Part of a small language model's weights: learned positions, a variant of Adam for these matrices.
Each number is 50 + 10 x the weight over its row's rms, rounded and kept within 0 to 99. Layers, rows and columns count from 0. The size before them is the row's rms in percent of the matrix's.

# o: layer 2 attention output (transposed), 256x256, rms 0.0312, rows 249-255, columns 64-127
# v: layer 2 attention value, 256x256, rms 0.0303, rows 250-255, columns 64-127
# up: layer 2 MLP up, 768x256, rms 0.0658, rows 0-45, columns 64-127
# down: layer 2 MLP down (transposed), 768x256, rms 0.0414, rows 0-45, columns 64-127
o249 089:49 68 48 47 76 48 51 52 47 58 62 46 62 65 62 37 50 54 49 44 50 58 43 69 46 62 43 27 58 46 46 41 39 58 49 44 43 49 37 68 49 56 57 68 53 55 57 42 47 45 37 71 51 60 44 39 42 55 54 56 42 57 44 46
v250 083:46 58 45 53 67 50 42 71 50 50 39 49 33 50 71 44 50 52 51 50 43 26 58 65 50 41 61 64 58 59 37 45 51 66 57 52 31 48 36 53 45 41 60 64 55 37 60 47 42 62 67 47 64 58 50 52 49 52 50 31 50 55 32 49
o250 071:48 52 42 51 43 41 48 58 54 41 46 51 67 37 52 53 47 43 48 49 33 55 43 51 47 54 50 62 49 58 43 55 37 38 49 53 44 34 43 49 49 52 46 41 57 77 66 59 48 64 44 57 48 39 52 58 50 50 55 37 54 56 46 44
v251 082:66 58 71 48 49 61 48 56 51 37 45 50 58 34 60 63 32 45 29 47 44 62 47 52 32 51 35 37 39 48 52 60 54 47 50 52 62 54 65 48 39 41 50 44 46 43 63 31 54 53 42 52 49 54 35 53 55 41 47 42 42 24 56 50
o251 101:64 55 72 56 46 35 34 57 62 33 51 43 42 40 40 54 57 34 73 47 67 50 60 34 65 51 49 65 50 52 43 58 44 39 44 63 30 48 54 53 53 31 31 53 39 55 39 56 35 39 65 54 52 55 66 48 42 64 64 58 44 62 27 47
v252 081:39 35 44 57 16 38 49 61 52 47 56 57 36 56 53 43 41 67 53 62 60 33 46 66 56 44 60 54 57 43 54 49 50 41 55 62 40 64 46 49 61 55 44 56 47 59 42 55 72 54 56 68 30 54 58 28 56 64 48 45 48 59 39 60
o252 086:52 59 43 47 60 41 53 33 42 49 56 47 67 63 57 56 56 48 24 54 38 54 59 49 40 58 37 36 49 53 65 42 43 57 54 52 55 49 60 43 41 47 58 46 42 55 55 36 29 50 50 44 63 49 42 47 60 35 33 51 60 38 72 55
v253 083:55 48 31 47 48 61 57 34 57 47 48 44 47 55 52 43 63 68 38 60 42 67 32 33 40 42 53 48 57 38 45 39 49 32 58 66 33 46 71 41 47 64 45 47 51 40 67 62 55 46 47 36 67 61 45 54 26 39 34 52 58 64 49 41
o253 069:39 57 65 60 40 65 52 63 53 34 45 58 44 33 34 37 38 39 42 59 35 55 63 63 54 46 42 55 49 61 49 40 42 71 47 35 61 40 38 42 26 39 55 58 61 48 42 54 61 15 52 57 40 64 44 50 52 62 46 56 38 65 49 54
v254 079:38 62 38 44 50 45 52 55 48 62 58 61 49 57 38 50 51 64 56 51 72 41 52 54 75 54 42 48 31 52 48 46 53 53 58 55 57 43 66 52 60 46 48 60 45 37 69 47 63 52 38 45 42 50 51 39 47 56 54 26 45 71 58 58
o254 076:48 45 36 38 45 49 62 42 66 45 66 72 53 59 47 65 62 46 34 59 48 47 57 61 41 48 41 40 33 49 61 39 52 54 50 52 47 57 44 38 50 65 48 45 64 42 33 42 46 55 58 62 62 43 48 42 60 43 54 53 55 40 65 47
v255 078:61 48 42 64 65 28 47 57 33 61 54 60 39 55 53 50 49 62 46 47 40 61 47 39 59 50 41 67 50 52 63 59 42 42 41 62 62 41 45 32 42 49 68 62 45 36 63 46 58 58 46 76 21 54 52 61 56 55 45 56 59 41 49 29
o255 084:46 45 65 58 57 58 50 39 64 54 37 78 22 48 39 58 51 46 56 65 52 43 63 59 48 54 50 34 39 72 53 50 36 49 61 56 49 59 53 46 48 60 53 50 33 48 34 47 43 46 56 33 70 47 42 32 52 31 41 50 51 59 54 57
up0 093:43 74 71 43 40 51 59 42 56 38 48 50 28 46 51 40 38 62 38 47 37 64 47 66 42 46 55 41 55 50 45 46 48 53 49 62 48 47 61 65 48 61 36 54 40 68 47 30 53 46 58 65 43 24 62 43 46 30 27 48 51 48 39 48
down0 051:38 53 54 34 62 39 49 51 46 39 44 45 45 61 52 46 42 40 58 58 61 55 57 52 38 45 67 46 57 44 47 51 45 42 58 55 59 31 53 47 65 40 51 59 47 54 57 56 66 55 53 57 37 42 48 60 46 27 57 58 52 36 54 49
up1 070:54 49 43 40 70 40 36 55 61 46 57 59 41 51 44 56 45 54 47 60 36 48 33 51 57 56 57 31 59 44 38 48 53 46 49 65 70 53 43 58 59 52 53 52 62 52 49 45 69 45 55 54 47 53 48 45 37 50 46 67 38 70 49 47
down1 047:45 54 57 50 41 36 35 50 54 33 44 47 47 57 39 57 39 47 42 61 39 48 57 40 62 46 47 41 44 46 38 55 53 46 48 67 60 49 45 81 47 60 44 69 55 46 45 47 44 68 57 40 47 43 45 48 51 61 65 48 32 58 54 59
up2 105:69 60 61 48 56 56 52 53 71 55 49 63 36 36 46 51 57 60 61 53 53 51 42 41 53 34 64 46 61 20 52 38 49 41 50 62 49 76 62 43 48 45 58 48 28 67 51 49 32 38 52 46 44 42 50 31 40 41 38 44 59 52 28 54
down2 077:44 53 60 46 26 51 44 46 47 45 82 42 55 55 36 39 40 55 55 51 64 55 45 49 48 48 57 51 71 41 59 37 51 63 42 76 62 39 66 58 30 46 43 59 50 58 80 51 46 50 56 61 40 24 48 19 42 37 54 54 62 52 34 45
up3 103:57 73 60 44 54 56 54 40 78 61 49 63 33 40 44 45 46 64 47 36 48 49 36 53 60 34 47 43 49 22 57 39 51 46 55 61 57 67 56 51 47 43 56 52 32 76 44 44 56 42 57 60 44 48 52 38 35 29 44 50 53 50 36 54
down3 091:44 69 74 41 46 60 46 59 40 49 64 44 37 54 47 42 37 45 66 31 22 56 64 45 40 50 53 37 50 65 55 48 63 53 43 57 58 37 47 53 51 66 50 57 52 55 45 51 52 55 49 35 46 53 49 64 53 50 54 59 49 42 47 49
up4 071:59 75 43 41 62 55 55 74 61 39 73 58 62 51 42 38 49 44 58 33 44 41 50 67 48 50 54 36 49 58 55 48 51 50 54 31 55 55 43 50 53 56 67 66 52 45 43 48 39 42 58 54 33 45 55 33 39 57 37 67 43 58 39 59
down4 076:42 62 51 48 46 55 50 67 52 59 60 52 42 63 69 49 46 37 53 42 43 40 65 53 43 56 59 49 52 78 59 65 53 58 57 56 44 46 63 58 42 55 53 69 45 45 53 44 53 58 42 44 44 56 43 54 59 52 57 48 49 58 39 54
up5 100:52 71 54 29 57 44 39 60 59 43 73 65 50 56 58 48 45 64 38 26 52 39 59 62 59 46 45 39 59 40 56 57 49 55 65 28 61 51 52 51 48 31 75 66 43 53 43 51 44 46 51 66 37 57 58 53 42 59 51 57 49 62 51 57
down5 086:64 51 46 34 49 55 41 60 49 58 61 41 54 59 46 35 48 57 52 28 59 47 58 47 56 47 46 42 46 54 78 52 53 41 49 56 80 51 62 52 46 53 50 60 54 63 46 30 38 50 43 52 48 46 59 64 36 33 47 49 50 44 33 62
up6 103:54 63 67 50 52 52 42 36 68 54 36 72 48 32 42 50 54 58 58 56 57 53 35 43 46 26 70 52 51 33 56 46 34 37 72 56 50 60 59 40 40 55 58 46 40 64 45 43 45 25 56 47 59 51 43 44 36 37 38 55 45 49 28 53
down6 109:66 48 71 32 61 71 48 71 54 48 44 44 53 49 57 58 52 45 43 44 47 30 57 32 49 45 42 55 59 55 53 54 48 40 52 32 48 60 52 50 39 52 49 36 59 64 51 61 72 40 34 64 40 39 49 47 49 49 53 42 47 55 58 52
up7 113:73 53 51 50 50 46 63 36 81 55 36 65 41 38 46 52 61 51 56 52 46 49 45 53 47 40 72 48 52 30 49 40 44 44 64 55 55 81 48 45 50 43 63 45 43 53 59 37 45 32 59 40 60 54 39 44 41 34 34 55 55 57 40 54
down7 124:34 43 53 57 48 36 56 49 65 42 54 43 52 57 62 53 51 55 43 75 74 40 65 27 55 40 46 28 49 51 45 25 51 49 49 52 50 46 51 65 50 61 50 52 59 40 33 60 56 49 37 65 60 62 50 66 55 52 46 36 55 50 63 59
up8 103:62 63 57 42 59 53 51 46 72 60 50 64 34 31 46 40 47 59 54 52 46 53 39 53 50 43 63 41 55 31 49 35 48 51 58 49 55 66 61 42 48 36 63 54 32 63 53 44 43 32 57 48 51 49 48 35 38 39 41 55 55 55 32 50
down8 053:54 70 54 55 64 50 43 57 63 25 66 47 62 41 30 45 55 54 28 39 37 34 46 53 45 49 51 58 49 34 53 54 56 59 52 46 68 42 55 35 56 60 61 44 50 39 55 49 40 44 45 66 36 52 49 33 49 33 51 47 48 62 62 35
up9 098:45 53 76 53 47 48 55 66 64 61 53 64 38 51 63 50 42 47 59 54 53 61 35 38 34 33 55 49 55 38 54 49 41 42 63 54 46 53 60 44 49 23 48 47 50 76 52 55 44 37 61 56 47 47 47 49 47 43 44 26 61 62 50 55
down9 089:45 51 51 44 68 25 73 70 35 60 68 48 54 66 63 53 48 38 31 41 34 38 41 60 45 38 66 51 51 41 48 43 40 59 52 41 61 49 34 51 55 57 66 34 59 47 39 52 46 61 57 41 46 49 47 55 56 53 47 42 37 59 51 51
up10 103:66 67 64 26 59 58 48 32 72 57 52 61 34 37 46 38 56 54 58 51 42 49 34 52 47 43 60 45 60 36 52 35 51 46 54 50 59 61 58 40 61 47 57 52 41 68 62 35 47 35 57 62 49 43 51 41 33 32 41 44 63 48 33 55
down10 085:53 65 60 60 56 43 54 40 68 50 62 49 51 40 38 41 34 45 49 70 43 60 51 22 54 52 65 26 50 48 39 48 45 57 42 55 59 59 60 45 37 43 65 41 46 67 60 51 43 51 60 56 53 39 40 47 45 33 47 57 50 51 58 40
up11 105:72 56 56 32 61 60 40 43 62 48 54 73 41 43 50 48 54 55 61 40 49 43 52 41 48 43 60 43 62 39 54 49 41 50 48 47 64 62 58 54 56 57 63 40 45 54 51 45 34 38 60 48 52 58 60 39 41 46 47 58 50 65 30 58
down11 101:68 46 76 42 52 66 36 56 35 41 48 39 27 54 53 56 44 64 41 29 31 34 56 44 42 59 64 57 63 63 63 59 56 45 41 29 53 43 60 38 34 39 36 30 33 43 50 37 44 51 60 44 52 46 53 43 64 47 46 60 56 65 52 47
up12 114:60 57 45 28 56 58 29 42 60 59 49 62 40 42 60 43 61 68 47 54 31 52 44 38 63 44 54 51 50 26 54 36 53 43 62 42 57 63 44 43 35 32 58 44 42 57 73 36 60 37 54 45 38 43 44 46 33 33 40 50 58 39 36 47
down12 133:52 48 53 51 63 57 64 49 60 73 49 64 31 32 63 46 50 54 36 39 42 50 52 78 47 46 57 49 48 42 48 45 53 62 51 50 46 51 20 37 41 44 66 25 40 54 64 58 38 53 50 49 41 59 49 53 43 40 46 48 56 49 37 49
up13 113:48 50 42 34 47 35 44 39 66 57 62 77 43 51 62 48 43 61 38 47 37 40 42 60 55 32 49 51 56 45 46 44 46 61 63 42 60 40 53 36 42 48 55 66 50 61 68 45 53 31 52 63 39 41 57 41 42 54 50 43 56 53 33 57
down13 083:67 61 34 68 58 24 49 49 52 42 64 50 53 58 32 48 45 49 39 49 47 59 61 67 50 55 60 51 61 46 45 57 42 43 47 56 47 44 65 40 54 62 50 49 60 60 73 57 56 65 30 45 64 52 47 41 41 29 61 47 53 56 56 54
up14 101:53 48 44 51 66 47 43 71 54 64 51 51 41 44 43 59 56 46 46 58 55 53 40 60 58 48 62 39 44 46 60 39 48 47 46 34 53 55 48 24 56 41 59 44 41 50 67 62 34 47 42 47 42 44 37 60 26 52 46 50 60 53 53 55
down14 079:47 57 53 39 35 58 42 51 52 52 49 39 47 49 45 62 58 41 52 39 63 69 54 64 52 65 48 65 45 46 48 52 42 51 41 26 57 57 39 37 53 33 50 35 45 44 49 69 57 38 55 60 46 50 44 56 40 50 45 48 40 58 53 61
up15 063:62 56 46 58 33 32 42 64 57 47 59 67 48 55 68 54 53 51 45 41 58 44 38 36 47 43 40 39 61 40 57 54 36 41 64 52 43 54 32 39 38 46 53 54 47 59 59 41 58 32 44 50 47 45 51 49 35 37 41 57 52 60 18 56
down15 053:59 53 47 41 46 74 51 61 57 47 69 45 39 42 42 55 43 52 61 42 63 41 78 53 53 47 46 68 52 58 54 60 56 46 40 37 54 49 57 47 52 51 53 43 65 32 48 51 49 48 53 39 60 53 63 43 48 68 53 64 42 48 35 42
up16 091:50 59 54 36 48 57 36 54 69 53 58 60 51 50 41 52 56 48 74 62 53 39 52 44 41 43 48 56 43 35 62 27 53 35 56 52 56 60 57 51 61 50 74 69 43 77 56 52 59 29 48 40 48 55 54 49 29 19 41 37 45 56 37 52
down16 051:43 46 45 54 49 38 62 56 74 43 59 47 67 45 45 51 61 49 54 53 69 44 55 45 66 60 44 48 49 47 55 36 49 41 56 26 32 53 57 45 52 46 51 51 63 54 67 62 56 53 47 61 67 42 56 44 28 50 41 43 62 40 41 46
up17 109:57 59 56 43 54 52 49 49 65 53 53 80 40 37 59 53 49 52 65 45 39 43 45 62 58 35 67 40 52 32 57 46 46 42 70 43 53 60 66 44 46 50 52 59 41 62 54 41 44 33 55 62 56 53 51 43 38 39 45 59 49 65 32 52
down17 098:38 38 58 47 56 54 61 54 52 31 60 41 53 66 47 46 52 58 47 40 52 45 54 38 67 51 52 64 68 30 52 68 48 54 46 49 52 49 59 62 54 58 46 54 65 41 42 44 57 58 66 56 63 47 58 45 49 46 64 40 66 62 56 44
up18 105:55 62 68 36 56 56 49 43 69 56 42 64 34 39 44 47 51 63 56 47 44 44 37 47 62 34 58 41 56 23 57 43 57 44 53 52 55 68 58 46 46 43 56 44 40 69 54 44 46 37 61 60 42 44 51 31 44 41 40 50 55 60 37 49
down18 064:33 53 65 47 54 43 60 56 29 35 60 38 59 53 49 46 41 50 49 43 38 52 68 47 36 48 71 49 62 43 51 53 51 54 40 50 55 47 56 46 47 47 52 41 68 50 48 55 54 68 57 40 37 46 43 50 59 55 58 60 47 34 65 36
up19 106:54 51 54 48 40 47 55 50 67 58 50 64 38 45 60 44 42 47 54 56 54 45 45 49 62 38 62 44 51 18 51 33 53 49 55 57 56 65 61 47 46 43 56 68 37 73 48 50 47 43 55 45 39 52 54 32 36 45 36 41 56 50 34 47
down19 150:49 42 55 47 44 45 40 41 52 31 53 54 58 51 44 48 54 49 60 59 55 54 43 56 55 50 61 53 56 55 45 49 49 46 43 39 72 45 56 40 47 58 55 48 62 49 52 60 60 44 51 61 59 62 44 46 54 43 45 50 59 57 57 47
up20 105:60 72 59 46 66 54 44 47 75 54 46 68 32 35 47 49 61 63 56 59 46 43 40 41 45 35 61 42 61 27 53 46 48 42 48 57 59 66 68 45 49 37 55 45 37 56 59 44 46 28 60 48 55 48 54 42 43 28 45 55 49 62 34 59
down20 078:45 37 58 40 73 59 44 66 57 33 50 34 42 57 49 51 46 54 41 44 47 55 48 47 55 42 57 33 54 72 58 25 51 56 45 61 61 34 30 63 64 58 67 59 63 41 40 47 31 59 41 53 50 62 48 45 34 66 53 35 43 52 66 44
up21 109:55 56 52 52 46 47 41 44 74 52 44 70 43 44 53 49 49 58 66 49 54 56 42 37 58 32 68 46 59 13 48 51 44 40 77 49 61 67 50 44 45 48 51 60 38 57 55 45 50 26 49 50 39 47 55 41 46 42 41 56 51 63 30 57
down21 127:51 34 56 35 27 44 46 34 46 40 51 50 52 40 43 56 48 44 50 63 72 45 46 42 53 54 69 38 47 24 47 50 45 49 44 57 42 47 47 55 43 54 53 48 54 63 52 67 46 46 50 74 61 62 51 68 29 55 49 36 62 45 48 48
up22 108:60 67 68 28 49 52 52 52 67 43 54 63 26 29 45 39 45 62 57 48 49 50 40 49 51 35 60 44 55 32 55 46 61 50 61 48 55 50 57 49 39 59 62 45 35 62 60 41 56 35 71 58 49 48 56 45 43 50 48 61 55 56 29 51
down22 109:46 53 48 61 43 41 35 64 58 50 38 53 68 47 55 47 53 37 50 54 47 48 45 52 48 49 82 56 60 48 53 49 39 54 63 41 54 42 39 67 62 49 60 51 45 41 47 52 57 41 57 60 49 63 48 63 60 46 49 43 68 56 40 63
up23 088:53 43 52 45 40 43 39 57 57 64 58 72 41 43 63 52 39 75 25 51 50 43 40 55 38 27 45 49 51 42 56 53 33 65 43 48 68 58 53 50 56 51 65 59 49 59 56 46 34 32 52 50 49 45 56 51 50 56 54 51 49 54 38 61
down23 069:53 43 63 49 39 80 47 42 55 43 51 35 57 46 39 51 49 35 54 39 44 52 52 51 47 57 50 53 78 36 62 63 58 37 54 40 47 57 67 43 44 38 49 64 30 82 43 45 62 42 34 61 63 43 50 48 48 41 51 49 60 52 58 59
up24 106:69 68 63 47 70 66 56 46 76 63 60 67 36 31 43 47 57 52 65 54 44 45 52 45 42 40 65 40 55 35 53 44 51 40 63 47 57 71 58 46 46 41 63 52 38 66 48 48 42 34 55 51 58 55 45 46 42 41 36 47 45 51 33 56
down24 113:53 60 58 41 55 45 60 53 61 52 48 42 49 63 38 64 59 61 37 35 51 39 69 45 37 57 56 57 54 48 47 79 58 36 38 45 54 47 58 51 26 51 45 21 38 58 50 55 57 60 35 59 54 80 46 58 57 42 56 45 51 70 37 39
up25 062:49 54 74 57 48 63 49 52 56 54 57 49 52 53 53 51 50 37 41 52 44 43 45 51 42 50 57 35 68 47 40 52 44 48 57 63 77 66 58 44 50 46 54 47 45 48 52 48 41 45 58 62 38 52 51 43 62 55 50 39 49 68 34 52
down25 040:48 46 41 64 47 56 52 37 54 49 30 33 53 68 56 57 59 65 38 33 61 50 49 55 54 40 60 62 34 37 63 32 56 53 51 41 41 46 32 56 69 48 43 61 64 61 48 54 59 46 35 69 58 43 52 53 46 45 50 49 59 45 50 55
up26 110:77 62 61 38 59 55 44 48 71 55 47 63 38 32 50 50 48 53 60 59 58 42 40 48 60 34 56 47 58 26 54 44 46 42 62 56 47 57 48 52 50 40 62 45 31 78 50 39 42 40 56 54 47 46 56 37 46 45 41 52 59 56 40 57
down26 101:56 57 81 50 56 59 39 45 57 32 80 46 41 60 45 42 41 58 43 55 48 37 66 41 46 59 50 41 47 41 52 61 55 59 46 38 44 40 67 62 39 50 56 48 49 47 55 59 42 47 51 54 39 57 54 40 58 47 62 57 53 48 68 40
up27 080:46 70 62 49 64 46 46 61 58 72 61 59 46 52 65 46 30 54 40 39 40 63 32 60 38 45 64 50 61 33 49 59 39 59 47 40 72 53 64 36 50 36 68 64 47 53 64 48 47 41 38 63 42 41 45 53 59 47 51 43 59 64 38 60
down27 064:72 60 59 54 74 35 41 65 19 49 55 43 67 68 68 36 41 53 54 48 50 69 29 51 54 53 61 52 58 33 41 53 35 50 56 61 64 69 61 54 51 38 67 53 45 57 59 42 55 31 67 59 46 41 47 57 51 34 38 47 61 59 42 72
up28 104:56 70 65 29 44 45 55 55 69 60 44 60 34 13 56 37 48 58 75 56 49 49 43 28 48 42 60 44 56 42 52 44 47 48 68 69 51 68 54 39 40 39 57 44 33 60 51 46 51 41 57 48 48 60 57 25 41 38 48 56 59 57 46 52
down28 138:61 55 44 48 48 50 24 50 56 29 54 49 34 44 40 49 51 37 59 47 56 49 57 41 60 43 49 46 52 50 60 59 38 50 45 53 54 55 58 42 49 53 45 71 62 68 49 58 33 42 60 33 60 60 56 47 43 47 49 58 54 51 31 45
up29 126:58 51 56 36 60 45 58 67 58 53 66 56 44 51 55 47 49 55 36 27 38 40 44 43 54 40 54 50 57 44 58 57 37 53 73 39 62 50 52 45 48 28 72 40 45 38 64 39 39 37 63 47 54 36 50 54 35 59 53 62 49 54 53 56
down29 124:34 29 65 48 38 61 58 41 38 58 43 51 35 68 51 49 47 56 41 47 52 50 66 46 47 62 65 54 43 71 31 60 53 44 58 47 45 35 25 54 37 48 52 59 66 28 44 50 64 47 48 55 64 42 47 43 45 60 55 41 61 47 55 45
up30 109:52 77 56 37 42 45 39 58 64 72 61 63 48 52 47 49 49 72 41 50 46 65 27 57 56 32 47 54 54 35 55 51 43 55 55 55 53 54 58 46 59 21 67 64 55 52 66 34 42 29 55 65 54 43 51 50 55 41 47 48 67 48 53 56
down30 115:65 51 62 55 49 59 54 67 81 44 37 63 58 56 47 57 51 53 53 55 35 46 62 39 56 54 44 52 43 52 50 63 44 54 41 58 64 49 50 46 61 56 60 79 72 40 47 46 39 33 40 63 61 47 58 37 50 45 74 50 52 41 62 58
up31 119:65 56 64 38 53 59 39 50 62 59 48 60 50 46 63 44 43 45 58 52 58 52 45 57 47 38 48 47 43 35 46 44 54 42 64 49 50 70 52 49 68 33 51 50 42 64 59 48 44 36 53 53 61 50 44 29 39 48 30 48 47 58 46 49
down31 231:50 70 55 50 35 64 39 56 43 39 73 56 32 45 43 52 54 60 57 47 46 48 50 29 55 53 35 47 54 44 60 55 49 59 41 43 50 34 66 42 59 61 51 53 53 33 55 55 66 49 38 28 41 29 65 46 47 58 52 59 33 41 40 53
up32 099:56 47 50 46 54 43 56 59 55 42 53 63 44 51 66 51 31 64 28 46 49 40 43 48 44 22 62 55 59 34 57 53 38 57 73 38 75 50 50 46 51 52 60 54 46 45 57 46 45 38 57 52 52 53 50 41 54 54 57 48 47 63 47 52
down32 096:57 40 58 43 43 63 30 34 63 59 53 55 33 52 49 54 33 48 56 63 33 56 75 37 34 63 46 59 57 34 66 62 55 45 59 70 45 69 44 42 39 37 47 55 52 61 59 49 58 40 44 49 44 50 62 39 57 55 64 39 58 55 60 63
up33 054:48 56 57 53 57 44 41 45 57 46 61 41 52 38 42 53 45 58 41 62 53 55 39 38 59 58 72 32 61 43 55 29 44 48 55 56 41 65 33 33 48 47 51 52 48 55 51 65 59 48 53 53 55 74 30 43 36 55 34 60 54 51 39 48
down33 034:43 49 62 55 49 36 62 47 53 46 59 54 57 71 37 56 38 63 43 49 48 47 50 35 52 56 39 64 44 55 41 46 49 55 46 43 58 41 41 55 51 49 45 48 50 48 55 60 59 55 57 54 45 56 58 65 60 61 47 42 49 51 60 61
up34 102:59 74 62 41 51 49 51 61 70 48 66 72 55 51 55 51 52 64 53 28 41 43 36 56 46 33 43 51 54 53 55 52 43 47 64 50 62 65 58 47 52 38 76 72 50 46 60 38 57 17 54 71 44 50 45 55 39 41 52 61 48 64 34 59
down34 097:49 47 42 64 53 53 49 35 63 45 38 48 58 44 47 68 61 63 48 36 65 37 53 63 37 42 67 35 43 51 53 52 46 53 46 37 71 40 65 43 67 77 49 48 65 60 47 65 41 59 62 48 56 46 54 33 57 40 59 69 34 65 51 39
up35 103:56 54 52 39 50 52 42 57 77 52 32 79 37 46 51 45 57 56 59 52 44 46 42 62 60 27 68 42 45 24 51 40 41 55 83 63 52 60 54 31 38 50 62 57 40 68 40 50 50 43 46 54 46 52 51 45 42 36 41 48 55 53 28 54
down35 108:58 28 45 60 54 38 48 50 47 32 40 56 49 66 59 65 44 46 53 50 33 54 48 53 65 50 58 40 54 56 65 58 48 49 55 40 48 46 43 47 36 53 44 56 48 58 46 52 55 44 41 55 29 31 55 53 44 38 48 46 38 68 44 51
up36 110:58 66 65 44 46 55 36 59 71 57 45 64 49 45 49 39 40 51 56 43 50 47 46 61 44 39 51 51 51 30 53 45 49 46 59 48 54 61 64 51 69 39 55 51 31 73 48 44 45 39 53 59 43 54 46 37 46 44 30 51 44 51 45 50
down36 152:55 69 51 52 39 58 47 62 42 38 69 46 52 41 52 50 59 49 51 52 53 50 50 25 45 55 33 39 60 48 60 47 51 60 48 49 65 31 60 50 65 63 56 56 48 35 46 57 74 50 35 38 45 46 66 50 44 57 47 57 39 39 45 47
up37 076:55 58 53 47 47 42 53 53 65 59 47 70 43 23 58 50 54 74 51 49 43 46 36 44 54 27 68 40 48 31 53 39 48 45 61 34 48 57 60 42 34 53 63 63 25 49 56 49 46 36 55 61 55 53 42 41 36 42 48 56 54 53 46 56
down37 054:46 51 42 49 51 50 52 57 45 56 58 47 51 53 50 57 39 59 39 39 28 64 50 59 46 52 44 50 46 43 36 29 57 73 24 53 47 44 52 35 29 56 59 49 49 41 47 61 49 45 57 50 52 64 36 49 30 61 53 39 68 34 48 49
up38 101:62 61 63 45 39 50 63 33 67 52 49 67 43 23 52 50 54 48 66 49 54 48 41 48 47 43 47 48 56 39 57 46 38 40 65 66 43 71 48 49 38 28 61 33 42 61 42 53 40 33 62 56 44 52 59 40 44 54 36 45 53 54 37 53
down38 116:55 48 66 59 50 64 59 68 49 42 39 39 53 42 42 48 49 50 66 25 57 64 65 51 40 47 49 38 42 56 40 58 46 49 50 49 50 59 56 37 44 42 58 57 60 65 61 53 45 54 53 55 48 52 51 50 47 51 43 63 38 48 50 48
up39 081:46 47 56 44 38 37 42 61 62 46 59 78 62 42 35 58 52 60 70 57 46 55 39 58 40 38 52 47 54 22 51 44 40 60 64 68 57 53 56 50 52 42 83 47 38 72 42 37 52 39 51 44 40 51 52 57 33 49 56 32 57 52 50 56
down39 055:46 55 55 46 54 49 43 40 39 55 45 40 57 49 32 57 54 46 35 52 49 47 51 40 44 56 36 55 62 46 53 57 55 56 48 32 41 32 56 49 45 66 62 60 55 45 39 52 46 52 36 48 50 35 58 34 59 54 63 44 73 43 49 49
up40 106:64 56 71 53 48 49 52 48 55 47 46 59 40 33 52 52 41 49 70 40 58 39 55 32 53 50 46 38 52 61 51 61 47 32 59 72 22 53 55 66 49 46 39 46 40 66 51 56 66 44 61 71 50 72 47 40 47 65 45 62 48 53 30 50
down40 104:64 75 60 45 56 46 42 57 58 73 58 45 36 64 47 52 46 58 72 56 67 64 55 43 37 60 34 38 32 56 55 36 63 31 73 66 45 56 53 49 42 52 39 57 22 53 33 50 59 32 44 70 50 43 69 50 48 58 39 45 39 50 25 52
up41 103:63 59 53 36 59 50 48 53 73 57 47 68 48 43 49 47 45 63 66 48 52 41 42 61 66 34 70 50 46 29 51 49 45 40 69 68 46 72 55 45 41 42 54 52 38 66 41 48 41 38 58 56 54 48 39 39 47 34 41 55 54 59 42 57
down41 101:48 37 67 55 63 55 44 64 50 53 52 50 51 63 45 49 46 62 53 36 35 59 47 54 62 55 38 63 50 54 76 53 38 52 59 51 56 65 46 49 48 35 51 41 55 46 49 39 60 49 42 74 47 38 42 60 59 60 46 44 46 64 49 58
up42 102:64 55 53 38 57 56 41 52 75 51 53 78 45 41 48 52 57 49 63 50 58 44 44 50 48 31 68 35 58 37 55 46 44 36 56 49 55 60 45 48 46 50 63 48 34 64 51 42 46 26 55 45 52 63 44 45 40 39 35 62 45 63 32 52
down42 117:77 55 66 35 57 51 41 69 56 56 45 28 44 55 53 54 54 59 36 38 52 18 68 39 46 55 39 55 63 59 62 74 54 32 46 38 35 49 59 54 35 49 43 22 40 47 52 40 54 53 31 50 45 46 51 39 56 57 54 45 59 62 42 42
up43 096:60 65 51 35 52 58 55 54 79 58 40 68 36 26 50 47 57 61 47 55 46 46 34 52 58 35 66 52 50 26 49 49 46 39 44 56 48 74 44 44 50 36 67 48 29 63 62 42 49 32 59 57 63 50 43 39 50 45 46 55 68 58 45 56
down43 097:42 46 62 59 50 35 52 54 68 50 52 45 42 53 55 58 50 62 43 54 55 69 59 54 55 31 48 34 63 54 41 32 43 55 47 60 50 41 28 59 67 58 56 56 59 19 45 52 38 46 34 62 61 58 52 44 58 57 45 50 63 58 66 54
up44 113:60 57 70 43 48 50 43 46 69 61 35 65 28 34 39 47 54 64 53 59 59 56 38 41 57 40 63 47 51 29 58 38 43 46 48 65 50 61 54 49 50 37 52 50 36 66 49 40 47 30 58 48 57 51 56 39 34 29 42 51 58 50 28 53
down44 083:39 43 56 47 40 53 50 51 47 60 61 41 51 36 54 47 58 40 53 47 68 51 64 34 46 60 59 54 49 48 63 61 53 53 47 44 59 51 49 54 60 32 45 35 64 57 40 60 59 59 47 41 38 30 42 44 50 33 63 51 39 45 64 38
up45 097:64 66 70 58 43 39 46 53 55 44 70 50 49 40 56 54 43 56 64 56 57 49 45 45 53 47 37 42 47 47 47 59 48 33 48 87 37 58 55 54 41 45 45 43 38 48 61 46 60 40 66 56 53 61 53 24 47 61 41 75 51 60 41 50
down45 078:65 56 62 52 46 30 44 69 55 42 55 57 42 69 52 46 32 48 54 49 61 63 42 43 56 54 40 41 48 51 54 55 46 40 57 83 56 55 59 56 51 62 40 60 34 60 36 47 37 44 50 44 57 40 47 38 36 42 60 56 52 46 29 55